config.yaml
n_layer: 10
d_model: 384
n_head: 9
n_kv_head: 1
head_dim: 64
d_mlp: 1536
vocab_size: 2818
activation: "gelu"
norm: "rmsnorm"
norm_place: "pre"
norm_eps: 1e-06
positions: "rope"
rope_base: 10000.0
rope_fraction: 1.0
qk_norm: false
attn_scale: 0.125
bias: "qkv"
tie_embeddings: false
parallel_block: true
init: "uniform"
init_std_qkv: 0.0194
init_std_o: 0.00433
init_std_up: 0.0194
init_std_down: 0.00433
optimizer: "muon"
lr: 0.00386
lr_mult_o: 2.0
beta1: 0.95
lr_head: 0.00458
grad_clip: 0.5
warmup_steps: 200
schedule: "wsd"
decay_fraction: 0.356
decay_shape: "linear"
final_lr_fraction: 0.0
batch_tokens: [32768, 65536, 131072]
seq_len: 1024
doc_mask: false
train_tokens: 406300000
steps: 6080
dataset: "wikipedia_en"
Each number is 128 + 32 x the weight over its row's rms, rounded and kept within 0 to 255. Layers, rows and columns count from 0. Numbers have three digits each. The size before them is the row's rms in percent of the matrix's.

# q: layer 2 attention query, 576x384, rms 0.0408, rows 20-29,84-93,148-157,212-220,276-284,340-348,404-412,468-476,532-540, columns 128-191
# k: layer 2 attention key, 64x384, rms 0.0583, rows 20-28, columns 128-191
q20 104:132130142131111172169089135183057122122086227133161105151158128166134055145121128052075142114153174106115118090139189142156092136071083126067097161096194115155173128158168128117153088102173101
q84 104:082145085148134150054111134107132142147163192133131077081126115089085145113064080123111126178077201126186164117111108128123131138093112110100174136193145130091082117130088083077146118145120128
q148 108:129132068139103130118163184141096161130142152137123114128142050175108196162119112127145180091103149185180128105153098137125125122103078107148117168127095141119150135114122127130090169092153138
q212 100:136090134142124127134170135142132207141097121161122107088127127117156099134123109145115114145082130148101101117141139114110050155153106109125091118087091144077121183108085137080096108099177070
q276 097:104135038105123137151160123098085143151054163062088122155101112140090149072120113175103105139198146185129076127116111130133149148086106090125103130150040120158161137086086141130129159103137084
q340 097:154140161176099110149107165080133109148092141132132165084114110096146111095119107112063126143117150138070087161145118151125122114075099119150136165144151167139139167173082127098083159107071073
q404 118:142097117069096088136118121079049150113133182092095115118118107072119117101162197080104184104079161158145149110162142119138155122136162114151127164153082103108070135159064088135063144151149154
q468 105:077127130129137092091143115102116173084149149108160142097111125127112135120155133143180165121095120099120147163200112208144139097148085132079126181154085103147086150161112161125144154148162128
q532 100:128150113129148133127083168042150110111151186148140178090145122157140194083072128130118158121153108146126143119135110125126130160115160149127130172122124125193193147136144101137097135144117127
k20 105:139157163089129174124069138132126075115172141113081127143101140143119135135175142133162083096150102114083156115129112085152139174125187070187121105121201129092126123128125107139120136070106175
q21 095:128095130173119114086177061109155163108127107111114076134139177040121113112122101109152175125057137085187148148102127106149134140136148156153131125118156108097126122165096144065121134128111166
q85 102:100171096185102114102105172114129168168142180162153144136116213117074146115104131111104173096140133131141149098111122153144133135122102144078100106115130129182059113156123112157122103113129129
q149 115:176098137155068144203124132100114095094081158151171161111111167098139104126142139162152134073124070133078130140044172117067111072161119159190074098098087130160106086152134151117121169125135155
q213 096:160094108184115090098182110155159117158130190137095136105114151128133172141133108124147131161088114077079179137065088059112137133144140175096111161152097131120152096172111166114136125085122166
q277 097:117099078142064182129114111145103093109141143221142154129109218115129133096122131094086109142109139096150117105162146114095121098156104112141126154134090133042118095107112104145107127171136135
q341 091:099114153131104177081142130138139119137079218153146225078125114181164106099134149164172119124131132080142096093107074120091163126120124150143096121103057112148085156169107133172150105122158149
q405 096:103116152136121153178153110145110145082115137117169111089100179140082113139113053066047099073193104112154182157148141131077183117145101173192042133169113084088157063140129168077119121082138099
q469 100:130163143099079110098176117115110152127135149141063161132108138104086138145062112129097122093163120108114097141210093154109105110125109163124079142054170124162155170131133099153152178173089137
q533 100:142130108131167086119133119106117092157127150167086167079085112057085113110117103171144118114165098089120149114196168152140078075159153077160085071130113109122073093092105104120102115116123122
k21 109:082118127126104133159168101055127182125125063135085139162178183122161094145105099110147136084105146170081146131101133085142127101184152107065154144125163082109180165170115104132144162134132136
q22 096:109109137170157151118105185102101141111127103107140121118080165141124162085084102122085162172098158169158144157133145119158105108189154125090165137159102151091055169135123156102099147128062114
q86 102:118156114135110107126115090141120095128150142108120112188109136078165148095155133146100132145149072085193141186130168082119134133106162120191167189085066105157160068138134151135181161078110116
q150 117:095161105134098074121104127188110103090167094114158188140085135161138170110174086094141177126178170140190112118177076082131131121142077143165110144064157137088188117150147143177088136157088146
q214 104:193126061094129121124079201129103139178119137123083166140161108155110175143142128164133118092088120154131103104117121165149115101141052097175056152121126076109143182107076125074130108171090170
q278 102:140099108158117151127118111180147146094158122088077182130152100104132147157149121092123076125157098081104125083157090084156109110136175160121098126142181105228171213116128129090111062153106156
q342 112:142115114147050174124147149139150131092125151073084085133121136088138135100129137171151095139150144166187148152113107137162079162120130124115104134086152131099189133072113187069117168099157152
q406 095:106161072114129136120132120183115103073131106195152139118079186098148173142160107138108116114146143126156156090135094165113159133115044099109128182111150166131140081057152150155123165121181105
q470 107:143084122076147089128131096187165140171149084106157140115153038138128170117185177133149112156150111115166101128128078126161121135111093132073098053146098125170129130068105143108092147139050116
q534 108:139148135184114113165136170118135096122126185112165103165087170071101147136116109152131190095141125135119146142098158134108138198104117141107120158089107171148185090097088171135134135112095143
k22 104:138115128178134117130155135113136170124113129084135173144116146157157065153129142154097141118127118092069119118160103111133192121145207138176193151143122079123053137123147196156147171138150091
q23 100:120122088118160132146095140094129119174121131160173140158153147151116130092168100127152076179117131108123074157067168117084134142156142133092198050123133140157145125115102127088151141127065087
q87 104:172124128120142132125136109115165088108118116088107123200093095186174086160151122175137189096138050067134100136100160083129129117170141124130127103160135139166177123130144162136172133113131153
q151 109:101148096102156129144114147134084151111146130178104127130000119188160133134143123112121179148113092182084150125144088161170151133167117169106109118187137135151132166070139095137212138154130131
q215 109:089063146139109146207064182099184107182116154104165100128093077115122165073091140123107083091137106106175167157093147174164104178160181140129120127127144091187139102090102144124093118168072122
q279 102:048126093108121170147141095158188121129072105137154118130150075156152129178105197174094192108145109061100189177141047136094126140119118151087152101156122116108101163065119158075155174111150098
q343 103:116107134083173122149121150093092021154125068088144130207127118096113132171106125151137190162156100110165228176149120122090117182143155147172068097117137145152189084088104082128085135153122089
q407 100:126132140213118137098161150168173146138131176091121200147136165094084099130068087110123137108117145117175105098150164118085066184049091142119141138084134160149145100100085107176145133100120190
q471 114:134125144122165174106110141106190118150132165122150126111088146098172075102096146167164127105105132085116161124142149160127096115068099108149101098096128141170099171065104145143166097189154176
q535 102:177158102169072141139142145112083123147138142103108131120114143111227112158099132136166203151132088079053061115127171179112165156112133124118134085153181127112126148102147112144130170124139123
k23 106:156140129127122116089133110113063129104196106127189139092107113120124097076131114161130127118141073135090196111081157164107102127102166104112118125067128123139131120118085162105166111117111113
q24 109:074118131164153109133180134139100107090116126151123124117100114173168172146204155116094176156076121150170137043118152119149169104054178126125177153125129140131085182164125074111107150140178139
q88 101:144137102112160138154194124071100142099115189156144109113119076113165116097121122151166164036132161132111135137112102094157107126132135133140226170102187104133156129126135145140153120175122130
q152 114:184123168107119137127073107071091141136142113177120171093117168136163118136134116194108171108138138158135094116073152137146088104084144195059125101160112118115112135107115169141105169135192155
q216 101:136084122127093144150115174140104168141174084085076132132136107165095168106154136113113116140073157202106127138121085073088140125132132109101166138166131094125053156121142129140142122140134129
q280 100:064146128107100165101097086086117133159118166123140148136094189158049116111142087123164106116089179159162120107116185115117161108121102128084124058096093108117128153089081066141126102117092133
q344 099:103080120144126162078076152125053163103106113116081105048178163151082143143148152139085120153132098113194127104168117109166099153191123114172178179142088168174067101147165106112159133103109136
q408 099:139139122099124177132164142113158075155153102132065162145093151154054125188137072134148118114129061113174119090062182161081158149116056176088163155122130072088095163137145115174123127127053129
q472 108:142108161110128143076161125173121151174123110147115151182098119114123125109143116136112160086155110119212142111077088188152066091080164141073129113123181108122127138131173137136091078189064142
q536 100:098130097118159133132119121136077124184193116107202125125125145074108115210112125118124111140163085145135150144112171111062150134131162160133165144091122144096086121098169140134124132110099107
k24 106:133151142107142164119128201125155110112147133142139131124174145111117106112133117160108183184121195173078120091180143070129127161136129121152136153145111117157147075108131161120078162110115158
q25 113:192111107131170162163113160134123129136150037119107204115182113174162135137161099111160130060170076164114152206138099163095090089171133145112091125128124087099146155101134100133132164130118101
q89 105:144139094155110102167067136170121101151160112119162101105023133104127141094108160114122056105150093101101194136048147117145146183158068125161132113128086151120165165189135095140077144082118116
q153 118:140158127143098151136118103109134140148145107132122091157156108166129178058165143154111122147111137087105067098172166132092175162187164124196107073118102115092091169212113153143100131114072163
q217 111:101123117120182152113140130108076125055111137107077123115145137108128157075115119179066147131165117088156120095164105129112137148109101177138109131103174106165074111050135046182150159129133127
q281 099:163177100104159083079151071108114134165124138116138101180092080156137135122168123041024144168180068101137187170143157101179102134184184146128096068160100125155114130179125115082128115073094137
q345 109:106072127099130155187140059163152175113098127113151052089133088174167108112108101146059128118133164170125134078123108106107101172140098202133190125164120146132117102161168115150169113115112125
q409 105:156208114158106113123139150152119169159134145148132116094156118157058155150133110088123133188109093072096076147131098151126114134148176144182123092156138153107122115165170146129083109101151130
q473 111:123090146129128112124174162048121120116166165087079136194101109144136122141121109104112107063134056148132111127137120103094106125193105126139087123175160051110079157151146135177136061083173098
q537 109:083146216152143160155135109117143161119144149155147172102128164114167184156170051161141151119109106116145178120160125129176114119144131140146111068151115140141110104132111101131060099109106142
k25 108:147131185152130128100105118153152164194166076114133123121107140066126084132109133143120067145119098073178127194092112105085110148139150151110121104113132174104141122070175132164119151163150116
q26 102:114148152162177153153139115092137143168111131067107146203084185099114150149182160117130099110120072156118109066083139171137197162130117130154157100154113125194157131154122186177069140146181127
q90 114:038097061164142092148138158178143126123158180169164176123142198146092153113183126159072129169131125159129141122132129108068198111124175106132113095139169198135126161106107097091122144125196049
q154 109:116117102184143118142067133068126099098140162075158117126164116094086093155119172093090124090141128114163121081121145125182124134116102188119163097174131156117183108088108085102121127153121092
q218 101:068071132113054079093139096135121089131128130073138163114090089114141181124129122130099145119034121072118140122136161215126069138176140126142140104120099132093113156168162114112116126101112159
q282 107:103152170133133115065129131150104077135160187117124181146151116175112170105085053092193127173085088150156178134073137138094128095160185114189127114128190128115087134120079103130177160136108139
q346 104:120162042075170120136135123168118145058192110156147056181189156151080138166154116100161104091159156140160121196076123164173126138140143147166122172123091076111174158124138125143147161118123073
q410 095:066163123154110169045160121160137065102093108120134180133154153161084191096097138127124148120096170189124119158139124139109160176157097094143082089158146132145186113100124093086154134088132207
q474 111:115034115040137150148123117112184121139103144141133096189104122195133116125161118113144130170115171113140118206081151138111090138065159125150119131114161124122159138162105154144125116096102125
q538 110:134102115102076118084117095065114095104165152126126140212141141146106154156086164110111141132133125117115123053080112166117156111092078166171112156106183159129108136131166091153165158086166136
k26 110:174144151105112158148115133095139108151165087132070144068147085128145092135122121174172106116107166127158144134192112079166147137171109148068102093159131128105117110142121132052089111126160097
q27 106:147133075127170137094099083086060146221129150077126143099132101096170156136130119110110116191103139181184137059127083137091139089195141151153172102135078144139111041130098137138126206124139143
q91 102:121055109138097143144085179150120097152102144119143128103081197133122086198043083192105112137084138107138169115137074103135138097098137136221161122163072033113133084180185068152128124127117163
q155 108:121148135143154102190061100124102145172105120096159137125166095153091154108165119161097162157105127112105132150156154164068169110127138113108100155140134199169132119160159114135119192131195116
q219 107:121136117185151161155076079094076137082121077140149051149154095164139099136118123137081160114186118125139125121123144131059080099174086117149168184140125136199130095147141136184172097141097105
q283 100:110073178184151154097163136121141113147167106110169074177143109102176084105115111133164123119071175121103149194104131146087126099124166128086129112155112112103122066050146086129047147124132097
q347 106:102078098195124133169135167154083084103163122152135121201124078117128089180162158095119092116076168159121127111143122105195189118127079133134067126182160143054121176156107146102120164121083101
q411 103:115139080138145159141160133086102124104080124154112147159162169110068138127089065154101099126124096125111087058155123172072137130130110169154098172137079089175161065132142141123161141116105140
q475 119:084104107095141128108123099140168143146071134165043141133126172121113131167102121109196106122068079055127135115100130080110137146050133136135098119127091101163099113180135113127143167136117104
q539 107:102120151124150098155132136140141136142132126084113100073153137155091125119176109103067125128098215130090114136112141069208137184155094144159162125127077176175113056139151133160078116131066103
k27 104:163163120036129155091092107159151105158101078085170145106148159132160101111124078130149064106136118136140143140168095148135058107114084113155140067135114054084140181122138139140139083154154153
q28 096:160146114150102136130109128137156145130138131104115157130139150161156169121072147229187201138119124160109148116111111164137160161120099129203143122155092148163155089121152173082129092152140128
q92 096:107169133078105146135132054151103123187118088166114184175100162126128131164102112141147084159129090105114108100161146078145121085146117173119075105118153086137115114125114109157138097136125124
q156 115:144141125120145055094142067111150160088099111074132140161146140118113103152117146102161151100072165126147163158166134138140106144094097119123094190125188138113174109135131142147130085165137146
q220 106:123110159100140126126075158117112103132132113149152107124147186107141098146082147129168105078159076125159103114101132107074188156143079104129192151186096140095132141112121190098172087135131104
q284 109:145136083143184132117135101076069142114121013171120146094119163122109165095134109137123110096104098178127072117165153121090095119138119104107064148125151070114144088155160082146111193112114111
q348 098:115121139163159147133141099119162094160109102104138094129184131176115181127133123124065153114135171145151095121142154093125104103139166113107095114112149076106099093161129176148084077148170090
q412 093:197113145126109092120123118086142132167087159138122147169136157070131049129126130117106088120187130143078125106158161095097160152106175165122085114130116143130114130102109141163147111142121089
q476 117:155135128154151091189088088083124133094138094144108140127144095154097170181108109107165089088118133131093139142165099102157179146199155202174124133162151111103078090136102147148083142139133061
q540 108:085093151183125143124150133096129162130063129066145152096140083126149140149101131085169125144091108128142116170172150110118119113140153141129155129134082136172165112140124146188149138117102144
k28 102:125069130177153091131112082109117141147140082143116120148100112145061150117125194108155188101144111112147121121099105096106104143150196120103139123040139158110111103111134125125147106139116126
q29 108:121136118099159135033189190107120106148088119155177159116165153153148132124137155194083127077113152107145117161090127179116100132149175094110166116124132144147134095130128103112100178152119114
q93 112:159123135147150121154174143121087116134115173188135094166089067095136140050130098177176139113165121091157110097135077106163107144200143127149139104064078127101159138085111124119151133128110088
q157 110:142171115136153143114123102096096126154164056168089105172143148055119146149135162164135123141085133111086126137143164211094117128159126110077157158097064097151146113100099079147146144109122106